Part of a small language model's weights: 2 heads of 64, MLP 512 GELU.
Each number is 128 + 24 x the weight over its row's rms, rounded and kept within 0 to 255. Layers, rows and columns count from 0. Numbers have three digits each. The size before them is the row's rms in percent of the matrix's.

# k: layer 12 attention key, 128x128, rms 0.319, rows 124-127, columns 0-63
# q: layer 12 attention query, 128x128, rms 0.359, rows 125-127, columns 0-63
# v: layer 12 attention value, 128x128, rms 0.297, rows 64-127, columns 0-63
# o: layer 12 attention output (transposed), 128x128, rms 0.265, rows 64-127, columns 0-63
# up: layer 12 MLP up, 512x128, rms 0.36, rows 0-32, columns 0-63
# down: layer 12 MLP down (transposed), 512x128, rms 0.345, rows 0-31, columns 0-63
k124 102:134148142124127141165130153104102134120137133180079122110146111126137116089125150135152128129142120134124095132129163175110130115221130107137101099129148182128087109158190086121146136120111091
q125 111:121120149149190122104125145095148109148138145164091145126131128134127108126132119127176149195117104125096151145135152124104080108088137112100115101102164131140107145098135133053116160125156184
k125 106:072165158141182134100111139129137132136121116129117124129133095139094121120136149119146146122134087169120142100145106162122087131111168153137118109107095114120134139100157143084125160127124153
q126 100:116121132175146158088166150132166097092129109156090103112099141118148123094136120138093168164108097133115115122107122134109159135099127106131118171133133122136125133116144109138186171088159154
k126 105:157118132101149118132100135124116158137137171091105092154117102158115104113178121115136150143101154086141164101147114144088116154156075136130128128105115124128153116158110143134125173089127152
q127 121:125163115113099178150181070086144184111131147102116131163137128113144130113132121141136131105102132125129149143095124105098149120141148161148141130198143166099111127115105143114096138122119129
k127 115:096138140127087147147151131116117152119152126070111140108102139157165102147156100120142127141102145104099125148108130102110080113127164158167131140124108131101097114104121163079130146142098100
v64 095:145106111125119165123174129137084108112094159117137145119103141113114148125128126087106116130139118139133173143133128126117141082112095126118143148142136086120141116098123109144134188129108126
o64 082:120184146115125116074118134149153141136129147131116121123127128111127181140151152127145102121146115139176153113103165087128129110112166109064095142162148145170110165132099167118109124173127124
v65 100:105124135142132167116107138091112132164106143094094112126111136108162115135079133159113101138122127099156114106066148134160141138099148146152140186135112106170170176168105120143141128102133134
o65 087:128113139118123140169118102117163165176110102160121116152126129113110130145129123173082156094157137125132126192128121116139124140108151078176106156145130118131106168094110125109131137106131165
v66 103:147131141144137132119122153110132102121107159112098124122114135173159137129087140143151139132149155087136111151093120162145157108125159109126128175104154126139103117136104116139131129107093115
o66 090:095102163177092160163139089151138145152143125110130152099147141138101124117116105119089134105129064097126150157094129125114131161137132116130115124141099147116153116125150114127131154133103119
v67 090:130094142173115092111144153150146094129137164126119114125130125144122122081070171166134106137112120178148130128158141138108135107114139176153110127153143120104110166131129103127127119141082118
o67 084:103139184119122152169134103150083088102161112130147151142073105134146113152132119117126096103147191130133087157110110127142135154132121096147151153156131109126119153104136140125097118154131096
v68 095:101104167116114108073165082107109126144107101105093117086148134152117138111120188131132139133129093128110144097125150112108102119100163108122115109128097148181071153111124128131134166129118163
o68 087:176142146155127120145126129134134104098132124153127132151094101156116151120169116106088148101100153149128113111118107142076078139134133093114129135115104181141109121133133069148148137132176142
v69 089:128111130123145129110110101141114158098135140112158098170166136137121138132174129127133191140137144113121141140119139115205132109141136105103147101108113137127142146077185136160168126126128090
o69 088:120140087122123154128109153104101133055139107147138129165164120147117103151140143165133153132156128118163119124108141124199109078158112123141110093098154094136131111169123125143129154137148167
v70 096:086092173163114143093115145122125171147127119125147118102142142083141106135120132150154087164134165159152164136123102145135099140121145141125120128130136160110144152109150067053159121093097139
o70 087:157110102129120157182113130155127123088112139087119158158127115138138092160104116139150156104114147123128122120128144096111123113137122113128119141142152095110112149140151122136118095124087152
v71 102:123156114124159130108129126141156088152125169174098142116113127120151101144074127109169132140102127143077133124155112118162112136126151161146161120085118140151110111130150125143128116118189127
o71 091:196096126147096172190108140107150133168119124149162154137129132100144148126128119131119124126112145157141152099121120139083143128125095144110137092123112121100138096158133119075089074101134106
v72 102:142173148155146069142122124134140125151116109087153104120126150100115134115158154152147102103156143089146099133091111147170132100080183156128133116159119149127159096160131144110095119114116139
o72 104:118133146148165127117136157123120129183156123163111104128121123132128125146150116094144147120106125148082164096175149141144141144116136091098133120089143111118105114110135145120099190140116119
v73 099:091138132149086120106071140124124126096111172112141065157085117119116122137112157148142118127128146091097121142090141136119166134150118143124116150139122104122134121129110150186107131125138112
o73 095:122164140176133129136149158133150141159112144124145121098122139129060072131107099156128109128139121152140134109105127103151107162149145115127085143082112157148141130117111122126098123132121105
v74 111:147117103130157175135108099140089098081127168104126134140108133107146146125150097123128161131099138120103152094150165129085105146177140104115114120131113113141097099098169144188173169167117135
o74 108:118135145127051101107128135100129142116112151130156124110135125118098145133133120135133135153127101109155131098151119099126110099140136162163179070139157184117100119109102104116139114143134120
v75 111:137087150158114138129139145130111108161125106096114107105124109165123134108124144185121104165155106096109153146156117080117108164145141148138113109165109188143144148155112155128132097159135068
o75 099:131142126142122137124146103105085147150104085124124106091113134136166114172112092129113122124099161091133145150147146117109134132153118092147152105161115117142121142104169136166160157103078103
v76 108:103123123125125118094166099164123099107154127110153119125118152102144146085140130116155128133080120144115163114127144114147116129197178109139103102128113157085127143123155076136158144145148093
o76 092:137140110069092135139092136109110122116144129153146157131121121127126134138153103123142136113132134122143141108133078126124117089157093168142115111132134136104096130125119132125114136125126108
v77 100:143104125138108172164128112106154098081125170142123143121134137090131157048138130141142119108134138123155112118103111138136134144112136106151093091189146135126151108090142124138141102159108142
o77 091:109163160107121069098102106151087142157119125171095132079125127157117106158172151115147130140078132116141110095095108078124115119142145156171131115116122138125122150135124146110122143127128120
v78 108:114085159104093082110141154083133111137121102126114116113119141146162119127137097141103099135139102114189136121118154149099175090098160115122147171101112103148148141145163114129141150106090173
o78 100:113140121149137106141134079135115150113155103116105103156146119121131111078132094114114145091146069122121108165108154097127076131149158101092094137147154149088135152131134097132152135159175135
v79 117:091085109170115148122174155123154078142118151151135107137137162117062114128159092111108153166106082100156121132145134130134154113166142160133179107127134144124162188120182120128163134119154118
o79 106:118140127132149095120104126138112159103140084127115142120168139149142097123064128166136115094135139126175110161140145126159170155163189116150087152153129140179138144132134130092098076088159140
v80 098:111121137093137136110097152086106111124093098170140111131165140175137128153155147135151096139077157162104104102115144145117145107118173163114136153068125099141151140111173139170108151128138148
o80 096:148128129175093132115155124146139109092131135131123141153137164085140137106138130120118165183150115143134155150115099067115133122143134105148063100147122163128126092147121136130127116097169134
v81 098:135146119112136142126092131128136110151109121138128113110079131113100126136088124129174129177130118120150128092144180155164074125132217147128135078106124169152118130136099138171137149105136111
o81 089:163101170125131151149150133112151136139138122135137122131168131086095136148108134118121093128119116125139143114153143137139105121136158128127128131148154142098103119126123103121101119139145080
v82 101:114153134117146121177146089138127132125104138168110156134128065135114123118090109152154147133143125162124138164109122111128105113082094160141102087136110098144124099122096123113141101150156114
o82 090:158119143107152194122145120128134106122125139103150162104142098144113166104141134152096125134156135116085119117128185161120122121133124145163169123050142138116124109103137138168110136099068112
v83 102:138171112147117086117131121072133095098106131142116105170132074102137073115130121092120169125144134123125123131080149138108115127096096154113136145160150090071115141112108161134120103126151139
o83 088:121132121169119112104100102145157145153106104151116140100125084144113171113109135110169154136121115149150112105140121152183135130120144117111152121097095112161143129130138131113106054128094143
v84 093:121154165116150149087125179170147120121145149147161099120121117155088131168135125105148167160117101071114112110097102095182125114100120124141164097121131063107139132139137106111095150149139092
o84 090:084132110105101100125145152158151129110125143125154145091162127102109136149085153131142098112130113147137157161090091147149079120130136148098134134101109162186132124138106121103127125143148082
v85 095:090173145127137109098115129116122096123109117101172152133119162122133117156153104129150135137131146138117142123092119103086139117139188130165128134107107095119138137109109165115118134161170150
o85 091:142140095155142160117117108154153104154138123112126166131110133097144135131107088127132172131129113148135141105107099100142140139115149164121103129114159143139109106082078153077144158082130154
v86 098:107153127100132125140152160109121115116080139083176089141136125150136089087115117142135112085150164114167129084087102153101136127137126087153077170134161101106134122139142131092133130132154145
o86 097:095159163136159109113110110105185104158115127141131159059144095111127099118151149091142141159126127140136142132085130120124096150089152127112142149141115152107098154145155159141120147137128143
v87 093:109124147155117166141148148116151132154176142128106139135119121144101089140111103172140128182145081133120149138129101145125115115088115126166101130103127115134131129111107122142138139160180109
o87 084:177139140111131133129158079110095135119101112096141161101155110086155158134136134142130150113135134111169136160137139142140104135155137162128119145140145107135132145119112183114137143113079128
v88 094:100115101138104117150155100133110137171066119098117179103111118088160142108135156152121127119192135132145138111119074121117122142168123095135128120094139139156144165125150096102147125089126135
o88 084:131149131114137152162102140075125150118102139142115116178113154144146120119151131125116127106113096124145147147119165152114095126080115140130103157150112116098104160134112106165141134146108167
v89 092:139117100113133111085111140153130135095141179148149147118119178142150147122052090111164138158108127120157121148141074139136166138144135121149150150101129102161108136082112107139146124104149122
o89 085:117128112086138144174102154133131148165132129117147155137126139120117110105121133169129179070124117117139112151076121125105113119082146185116140155131135064093151147105131135129124120097148123
v90 104:091069120121109166116133146085138159169167064102140084111168131166085113164129154148103089099115135138098131121120160133129143144134130133152098127131140174152152131150133125140126124121161067
o90 095:188173125100143116128140105137115126130090097116107139120107164106146079126157136158125130117122158160152111150176118132131149135159097103120131157159134149143109113131137132165110164085152154
v91 102:110145157153119119114108101138152120128104130179123161145130113095115160115130130136124166121091099095126107129112172148146143075105134110109139127140124109143105136168139114129141106121161127
o91 098:143090112098158118116111170155142131162115162167148112078159115156061110135080135121122126107116078129128095122132179138111151119149112101133118115069119174128174110141117093151134091139122119
v92 115:043087141144140142124155106146103139137133120153062100143141134117104119130138160145117079129153110126174150166117144125148105123094176103137093148125128136114089138124161139157130122126125104
o92 101:151139129094130130105135135073118151117114115146123156099117129123127095149140134081145148087141140105138112106152119097146094085190091134128101146137094180113112155142176132137104107106122141
v93 115:133132092144141094123095146124127138124099143113104126119139099188136121107091127118143093133148117153134130133120117108131177135165161096151075145109119151085170101135113128134122094146130108
o93 100:112096179161177152151077101114076136151124071148120181133109144104168144090112091162106120120163151106115118123135147130125091082132088149115116103128101079093154135091132148100144179119103137
v94 101:100121143129140150127093137134124058153134135099121095130099078129110116155126145117140146101112139141119125168103150110120144109154107123121147111187166065101157189103163131118155172139079122
o94 094:079111143142127117115113121198077117158136115141120110149122116135117128122079115122141103155130140134174135129093118112147177109117108089127109157101101138157103131167187095093106167129115097
v95 103:134102117133135123127130126198110147096128128106123112141132110118143082136122152128098131121104117147088154095131115123162110125113136140134116177140137105108103123148107109116134162123091147
o95 086:122160164134159149139133168151170126134166171136120087171111090115097109137154141118176094154141138101158136153122131156089167144099138130086095130149139139155147153135100136157126123155122116
v96 116:164105136196121097091151135117130149165143115123165136111103129125131116136075108138109135120148132136147124134122105120135141139117131124130091126148106213153129140092133122127143134141080125
o96 104:147133133144126139141128122158102106135133089106128151138117122115139116130131110138119108111107137129153132171108127122126087143124107122107078134124144115096105146059134153114107115152129130
v97 090:138112128090151148043150184122147101189088140108150133101155134112160151112145141127133115157127124150112114138151143121178088111134109181143094109158131166126120122149104103153157133127116118
o97 086:119117107143119117121105133159129155105131125132141128141111135124198091162104147094127071118107172123098121133121111105129188134107093121128139072128097189141107123137107139162106113116133109
v98 106:136120158149126083097096137159142109141109126109116130120147158122162161149113162135164098156094082122114097179146091136147140101188143162112140145129109133098143119154129107128137113072119147
o98 089:113084103144158182135137138177096162137135136125119119172089157157137122125094110121152160106120173162111122123147164150131131105132130133110125131118118118101169122079157132125104141129123099
v99 111:103119144128121197116133123135115092137124133099108132111102175135115170149137139148157104095155095150128093099144096113155147104114069136140104138116088142141161124157116088141154151125104128
o99 100:141129108160146151103153110130144132122148151092139130128106130146121098099163096141129087092099171141143159149108128149118135113113108082107115129132130183112119114148079103105134173111162121
v100 105:121172116094147133160115125126150089126106142129100107102140101132111129137145138111137128107104104130116092097145139113102155126119126144108147102163144109118109213117169077150137175106104111
o100 098:101112169128053171119098097143106130113108093118158133128143086151086122113117121093101123161129139146140142160124122152146118139172113092150134124156086141127116119106148082104129133143152106
v101 106:116126123153132160162126137128126080134133171124119143135102137096129115117083125101138168117114116119131130134151135144125083104082092145144106120146130103158102124130081165130132096144152113
o101 097:156107134119161112089130140147183113181142111121149119079135124114145186127153101101163123124101144150128126138124136135117138183142106146153155145141094105134138110162143095118117114124116123
v102 096:126122169164106138115099070120136176149129136149099133146130136062106132119110084123142122114095097107139127127156148118104069150110137128111136099165132154146135109145130165148134102121117155
o102 090:145101128135132086144110178140123143134149194133111097139133084141099122128117101107123116109121142111123106117113145101094140123130121108172115135138128106109141136150121137131146088091142116
v103 097:134085105130151132097153119077137109147129126143111158089132108118160160138100138103119119068166149141122140153143167127139147152166149101124166141078093170138149134125134137140136121125128112
o103 089:193138090100126102158110088108121125129130102171134125141121151122089127160124152145103130121131144112151123108159095120114142128100114114142140125157107182129150127128123117108154154131157131
v104 097:106083077198147162189144104110101121135157145099110163141109094146118130163145153126133135097154155117141127082109162130149109110125135110139155112110138100149116123104144106158118103148168126
o104 092:129134106118106140118132150103153147103136109083109150102090165145110135147148145123127113096134127123182102141118113147118149096161135143133144157154164176169166128126102141136082108134094165
v105 101:135150159085130168111115130129099092127094110129159166092134138171107106103175087111169140145161139093159126102095151132144140145146144130121151145120139117149165163104061130122144110156120061
o105 093:111107136121113091127164103120144077118118113114109166104153127103091116121123106178136126128110118088108143120108103100177146153141146100134151172117123112103148149121126133136142184085084132
v106 092:114129132084119174147105127103089123161101097091104143126130175141121090129135154149136157107157166167121131122120131135075119146127131128156176142111133114161136142161082129111123113122156149
o106 083:151126126130161117141148089140161109096109140100097134119132108129117093099165132139141172160089088139124137102126098133129095152116119101096157169115124155101105111105159102163185166108139206
v107 090:151126132135146144144146155111118115147177130157129104114110158129109113095145120099126100119148111096133164138112150101102160131145097166090130088103102158127145124132141142159150130104144095
o107 087:160124142135129097098125087138142118133162105131154131136171103113128114114111111161101095113107099146104142123175143117171129128151164141158114146132110139152128139148159143144117086148116132
v108 102:112139151095128123124126120146126165147153100108147096142171139137143138167142175154155141139095117115136153106123153169162117095146165102099102181123149140146086142152140109099122182129154168
o108 091:136133116155075192142151153139132126147074145113159074154101142166118115135135111108143144127134097137117107143135126163100157104126133099113075114155143154133146131173169132164138118136161139
v109 120:163078137123116145149121166134145115142134130148134101125140086117099098118101108148112162132086161152102128109131173114112131135104104165138143150133161135137163151158138126089162139124129142
o109 108:154153173088147084131150122184079112120119123133094116152143108104123088108059158109159104155112125121098149169135136138113138141107142082142132112109114113123118122107119149142132153157113115
v110 101:161130101117171145128137152147120084088105167126120120099114152121157184113072159148147123138179161173154129168095135134120119142094190113124141163116126097107131128132068122141111152117095118
o110 098:105152156097129131134112121161131147187153090132110169097106122131088144130102160096144140114134101115091170094119129086117126123109158131077155113101079138099120125095145118083153204124119131
v111 104:141150095132119084123209108153125118104169110107136147080125121140123149122146136160143120132110131129178140123142142138138106118078109137090140136119082073146074165093155123168149157124130161
o111 096:133152119136093115101126124142092139118187145117159125158116136158086121067135135124104185126150118097132132148151105125142156158110157137130131156117131100134109098140128112154133115145156138
v112 092:152150102107143111105150134112147136139204101119159138143130117162128184122131119131149186179128096158121091113130122147149120102101115121138129099102142133141110125089166150164128138127148118
o112 083:096150099126098141098114139126095147131121118075155123125132161136112182147137140142103152113152114143148134147101140134135193096116142158146121112103138130125124114208120157125154104111150073
v113 100:106105145109160151139139103115120123139170106120107102126109134142111109156104115130117114101129090140102154130135149150105178127158157100084119135112098113152122158124149145065130172132147136
o113 091:194122113160139115113119100127142103171099166146120135154129107156126103105135096175103167145148117147158140106123143111118127097112176088106088189145174104099095113149170105106156144118148125
v114 100:100169121133092136093193111093108136124137083128095124135111113130144114145146111107141151152089106121118110150117115147126121137103118152145132138122133071060103126093152143189167141122122170
o114 088:105126147163117125113133124107142161080145145103118123159122128159130148078119144102125175147171136122153120120156085114186164144170141159140098145124107171143143156142144149142132029110119120
v115 095:110128096116137130122113146133106118128163200105111100133146122139130125080118097091091134130070111144116145104124123142071129095158105108148143111149181129138138136169136079122141123099146081
o115 094:124160172090156108125084174158145129127118145134146148130139048154124143128135121104132109100154136143147112165107128178099132130130112150123137158135082127102129112116137124119142118143123107
v116 110:137132169093137151155150091178123107099109169108137125155076103100150100144121154156125164097123119145086112149156117107130084154111125103154141146146070120100153123148153133148138160113092181
o116 103:125134158122110157117145161106134128125156124143127106125135110153106116122137153098138129180112155130126147113118117125113141131110108114136140117067109161112106186146087120045150162126162154
v117 092:144109125113135132129124110146119120098160139137079164166170100114133128100143106088139147145122079119147093101136128115105122123117117169128106142145104120097114123155089093107160110107135145
o117 089:135121136135153143098150111129118112101141158155122156091126088186121126129137113123151150116088128129145121127135144149161162111126130128131185126108104164093153109082105092125186108149097106
v118 092:148159085092137129150145147147129101144094082146111098128129094151141093134144120107117172135194143115116135153147130133151114151141139129119127133145122154149154110175108120091114162109159109
o118 091:145113137144130161093106076121167108145087087128119124142163140131104154122123152144140084149132125157133170088169111186117120150106094095157119135123132119127091094081137107106141132144086126
v119 106:160161136140114151120114130121129128125108143128132094092166100136141101122091120141131155092100167158103154142120157158117111130132134141096131178061163151093147113124123146122163105042154127
o119 101:150120124124137143132123088151104129114138124140117091143150108147110108108097156113132110183115086112131153105112119101114115126089174155134117093123105142158158104135140178118097107148133154
v120 089:101123140114073133100106134156136093112168160114119141110111125143152108102089126114164129140114080105121154137157131119127121125189145120135084128155096126133134138105108136160145137147123142
o120 087:144102121111146096127140158125108131168106140134158116150120136111118115113093108083139111084134144154133144076104118088106121134164100169163149121111152114098141131107122129104115144163068079
v121 098:168086101172104136117162108102144124124118109164142135086148125128097122099123127106092109162140170107132129138122126117121133173136130118147147107128155187082126100115124088100143111162104103
o121 095:101137128086085077174147104103101118116107088152087144117117128126142129117153128160131075107112133100120121144137119099110106122125112131083169111165089092107139098144128110128092117154117090
v122 100:132149123182116134115147110120103139115115105104114131128176130153123112102115156115102151141148117115153130138162095103114092154064144124156090093147130116121095105112089152135139070181061125
o122 092:075158151127144114118149143127159102109153138145107113124093131084170121127176143088187147148130128107104145121120115133137138123141126134142179123140092147143100135107129144163143121166106130
v123 087:162162110128133094116168118140136157154162117064091064106135142138132148119116113084139159179144125126106106111125128156122144149132156107145140093102141127115128128134129097100129131124131143
o123 081:096143136152116113152124161113160146090113101104106115166103126180107135129119142138177110119141122171111141081140091158128144152100184109106141155142129149117114138144140124109125131161138116
v124 106:106141119097091126158136153131129121144185121144100115134062103183090119154096119140138118111096118166145127106108149147117164147146116096108123091133090134111135106150103109133091138128107156
o124 096:129102103128152126145131114137119138140148137102094137123123169136124091092147150138116114136141099135140133083095079143087160104149140150127097156093147174106135120122145095117075137127125108
v125 104:124095142127140180120104152123108121152160155114136082115148156164111111148071135098123140140107132088089140096085089092193147122144094115138093100093104146132143136106120125133155151121123160
o125 094:157117131174196120134162154163148142146146128130148131175167132134165084109126146155101069125139108170124178163136122120134080114093144167129117118129119163175132105138137134156115146167130136
v126 109:141063125134158106147129154143107107143124142045129148155130123151151114114105123137156131109121144136074123064122117108116132089115141146143125074121154120108140150115163119150125110132174132
o126 098:139133161155144111141110136144113091096149125050110168116090122113142143172161112133128123140153110127161138116098146122091152097111113123084170145145149155097149110109106143154120152136128138
v127 106:152145150125107093176126120112133109098121146124126114128125182077165153129133126159107120150122171139138175150101120136141108125122115129091172100150126125170127113103141152136155144150112151
o127 100:122161135124105103164137148153122154119161130111114089184122107074131166120138142117139145123144089118058135119147139136126074136162164129115160091120179099112102110127169132164091152143122145
up0 097:102167118114115106109157150124160155116149117173105139123155140107099133137120146103131107108075146125095143092147129131107122123132123165131140158101143115146105153119085144083128173131142119
down0 107:157110100093102128118083138102114136091146121090127140154110127139132170115161132122133117167142089108170094145156119100142123145157130132150137150160159119109153107092125114110163093102075109
up1 088:118117145088110126086129078125120092123102125149121113131131118155143135120156138146107116137152067140115168117117127107140175138143110150119128125097130164129122111138176124119172194149137057
down1 082:130148064114106098162120108091129122116125062126111103133074121147115183115120141126115124138096175135138125120125128129127128132102186107107139090099103116115124095161114128145151112159155146
up2 099:127102127121165131122152103104098165117155136119119093163138092111127100103125074063082128168126127153089161110116085134156126150142154087159116137124142149167126148158139095128115118099128132
down2 110:110093129128148135115177144166131118120075141173122132132119092140121118146119139139151122152123087149131086107133142122185153168114132127141114130186111086077125107130117134108166102136091130
up3 104:114141096129180154140159124141165170143097130136085152154104166129100146148121133169127138112135141155124156154125115107118087147139163126103076145132136126107120125138120156101145140114121124
down3 100:125128142159135118137093150152129074158183114140125115141131161113137141087123100142124120145133130104139166133115139109116148083089194111134114136126134105136060139136160124144083166108130144
up4 108:148136149138119163089098133110069112067108109150121128159135150089142142145157098112105127107124148163136155133151126122084137115170115145171121124142122069065132115106104063118136128179131179
down4 099:114122113133093102097147112136140112118132094136099118111138121087099137116136155150147083129120151130128113090093089112195145132081110145157112129151158104108166127142155093119130103110122149
up5 092:139139144133118114136144081130114144097111130101117108142126102119147112127110145138142147167133133093113137097150113101096097091115099165097161111120146119097107093124149129139145166126118175
down5 091:154099117148175143150102149137127109133170110117161140110184162151127097142101137110128132159106146127167107127135113107097100146117118129131137135121094114122158127126087128120118133101099114
up6 088:086157125098147126139118116090121110121113111150158161092135125145127128135124124125138144111095133143127125117104148124090134144142099103109136137159112139127149139161128124106158125098116165
down6 103:077142115146162115151140120077125121154112151160113123145098109146107108107109165153139128114135105132118113110123168089095142168143141129131122112108116136122131126160151109160124123093152172
up7 092:101170098155149101121088154117165106129134138127121128098128082124147139133091125139161116144161120109112116138127149124151111107161161095160103159163130116134116106098138129155143107113121131
down7 104:140175105134144144110144167117104128173094128082114117120082099078108128140134149142133131127117131116146098119123126135123120113157118118123133159090079123129151138123101105148117085152123130
up8 095:085117125118174134082100142127116150102106111155104143115115152125152149150112148127154075167136167099099118151121096167108178120126119096080138147104131104139114145139130150083120125152113113
down8 111:129123124136131084105137136130130110128153118078177140123138106121145102143169153129090110119109111080124135153159121149140135118055104162149086127097109135124135101113143156097105137144157132
up9 106:155151114098120128112095129153107134107125099120111168109163147141137130127130141116131098124093133090123118149150156127131082114147131065208119111098135120140104119136113100133102107124109118
down9 105:121151128092120143143124118141134138151116125154108133114142101116172109186105110118128108067169123141140102121130140161160111132155108118132117132157168117143145131136129104121110111124168136
up10 103:121123133104150146098128101138134110140150128139116118096123097128164147124105117112122135082110166168088092084205145146120121157134156125118094134114097118163127149095137119140146137165131127
down10 123:119095105116156139134140098120145133111108136136114127144150141119166141120131128149105173111095093059150100130121135160136116116114178103083158145114130104123101162129111081132116174129129169
up11 099:125176152121146159127137095139127141097142135125131165117128109107131130107108151101113141129161165112109149063112115132166084153117132093128120118156093121094145130137132125137188077080095156
down11 100:101131103134123111133133131107174111110149141117133143131127131153109091136076139107131110087110085154145116139124136136116106120182143113092104132172104148170122157128177122166099143145109151
up12 108:142129142099139108087136129162156088104085189157140127107157099103109162113140156136152153117116118175131141128120124149129100145101127141108185154099136119138108103097128139101146125113125126
down12 112:130137137105147094123159129120150154108095100158117114158085110128118132096139126116136115142158141133150140127155185094114105138144129109128171120123140101138087136147071172155092059139127140
up13 092:137144094132107117116131105120162103176127150112111123104141139115115108107068128109139141144133143163083167123112134134150109169121130141158135141129163126142149114132099104108092138167100078
down13 089:122174115118107121135099121112119153123114098187129126165129127094127101136167128111101102113134097064162103128115120150142115103111129123091107111122139140101075152126124153117138111109142149
up14 090:145143164123159106156118135102145105088144179125122131124119121110145116119150147131143133162122177135093139095140112140108099124144111097122137079128173135106074124114104134174135138122128151
down14 089:089125098151125118166121109128130114126084084104108117096126165135174126112109146088136101089108125129203147142142105128103146139129117137137126101131149125139152123100142144175123097139128121
up15 085:152100112125162156120122086159116117141120104092088173121120095136167096110133071162106133102150126117102153121139111141146133147152085162113120151145096112106105120122160122100158168127129128
down15 083:109100107151125112137161141097129121141144124106134141163129124139104111104151089136146144114174157156172094121150136130068075140125123108112113117119118150098105141124112118124135111152154103
up16 100:155121118166152125088101138129114128126136106109146144103099090162119145115133103164108079099121139128142135154158147089157126157207123127109144123166116153100135126101121108131109141159131105
down16 091:074065128183098112132132101133147133118148124116074130128160115140169086109127097148144121115150174162147137115119163129101122170107123140112112126143136112117161141126159155139109125125105097
up17 093:104141118093143132117130181122130140107132119153185120171134108098140154157132138114147164135159141131135130111100141175121096112113106107134128119165094125155117130116127120106112101120112139
down17 101:100105148159129128138165110121088156139104102128152091087142120093144140115155112103124079106149098123125126108115131129143155136072086137122140165100129091118121153137145114132138135136108110
up18 110:135139115144140120099104090130120113108153087137074136098125128117141145130130098109118135108118127082110131064088143144105135108121140141119139102168159089101098142154156106121172152105117125
down18 105:115111138073162119146118149129112142145137147123183093138109147132128092158145157138125108124119139145147099105124129137151139116108131138166129134123117107114122128118182114107154122113139137
up19 097:128127119148099095105153155138153082123100100174137082120132100134097140144104153110114134139110098114100186110128131101158079115114143112139137158125136094149070102149128108092142128136105126
down19 100:150164146145126120138142120095133168128128144131095115090088143116166148149163105129106165111128164120144105125140178147144160089098116123154147100115117124194152128116140142091121138100116145
up20 097:111157139104093161143119115124128127143111121146141089124110131125101194140098117095112111069101125119135111095123141149131112110109149090158154102168091103101133150131128129134140152056093133
down20 123:103172102094157118105100132085122119165123173103148136102124134111163138093127122093139130159127106107106110102137102150139085084156147123108138118116140117150084149112114105134127122116096118
up21 097:145127076130137154121127080124120117137147075132131122071128109126126133092119103123159197135135093082135133108134122093139110110136111171176103120167158141122166151141170118077140131159116118
down21 090:091140119141143141098131136126153135091120144114131118131143096147125093114107139110174110193152149094118150158128148142136132137108111116161132143125119144115109110108121106190134136176091133
up22 090:105141122144090121127152114153103140133154181116136110120194112124080160093169156145121141122092087144156129129110147123134134162069150153144135125156141109116149132128122134100187139117116133
down22 087:127105140112087167157132106120131101127147147102142122164149113102114135131186132096112104157156100096126152097156154181125147167128129109163104127135165126119107133058099114090162177150165082
up23 106:134144149125182077070167091118188106145091127104123086125104119118144157123124140118172184176104120112113122126101134112132174135144131123133120099109137099122150093142164143148163133123099138
down23 101:099139105100106125073133167147123140120164145154159185122146097109124144119093152155155135128137109097116157145128141132156134135135064145159125128155143154146107145168139119151128124176157131
up24 101:098135117127122140120110150138159155078166106142130100166151099103098158126112146092131136133117132133108140106103131120122152089152142135110125157094142149121114122134165110126141109145078118
down24 103:137123113128109092108128130113082132148130118181163104130109140106157114121163111136111110136095159117124117128161110119149149166089121180141118111103127133158131150096152153155111144119133164
up25 112:150108102155133149151089138095115189158124145165152112143178117128127133157123144132133133091167128093105108086150119118125126099145129153082087107122151150113125150112160090092114111165100171
down25 110:080112094138102117103090091123117128109127184131143164146148084144140159134164118107134152135123143146146160146124148113113116117145127085082170109111178138106164162141144128124130128144124163
up26 102:142128127136118114124082128134154148137145136106113128127141103118132134159115124113143124142158096134185126100138165148128141147178100129091131133117177144135079102153156121107144136123121126
down26 085:143125117120121090184118129119106123129128177160149118122133131135163133114133165090138146112096141156113121128101140121151126110109187129132124166111096102099139091148157180114109126097151132
up27 111:145127158072104131107082125120141110157105127139139146125143118091160148131186119142132142115135133106163094106138131148136161090101101139160161098129106121135108155114128144118146104143139105
down27 109:107156102152165140155127140151138118155142129132129183138163156131098097141160141147132126153113132109127145168162148071128130148150168110141076155117139124138127136123108159137119199171103129
up28 090:116163140081098111107101072124144112120097119116160122093125128131142091122128138154080118135146131136131143083118153117161128118139120139171154121152131112100092102141116157124197136137142139
down28 107:141132154135117118127108126121124153095140147169136134158139148118127158133128104130146128123099138129099132063104092144143129124095144082142094151083124128110129161117071122142114157107125137
up29 101:107185135115119120099164101130188117118129142104117134147128128127123096134118143147136113142133104143127150139117116141153157130165119126148147107111126108189114129114100152152139174142134103
down29 100:169139089099162139122119124132124131142125149137118142109121121128166133120114141087148164137114157123149125146092090125140140122070174102133116110093090101156140163126100109109129141181146171
up30 104:157150117062133144149122128123129089104160126104132131115066118121140168166170171120134156186113134116136107153155103130107174129111142100139124115160118136107112111124154109126118144138133156
down30 118:162081139124148140137109162145128107156125154113124112152143123143112135112140130150131151088141144091095167157135128110117130156106109124089174120077121150152135127105124119138102145208126138
up31 092:125109110119118152131143144075127140131130131155112143160158133120133125109136126164134115118115141121134158110151148118097129154119120177179068123149142132097122136088113150066117132132120133
down31 092:132108091106112145115069101103103043127122090127119111095129085108133131113121133114120126145089108105151135121131092122114132125106161129079113105173130108090109120142135140134148085156126113
up32 104:111136096119129113147125111118111118148100143142148101127135162101112107145160159147129106117135115074120127117132145077113142128142140170126149131125107165139108128154135147155105141142090102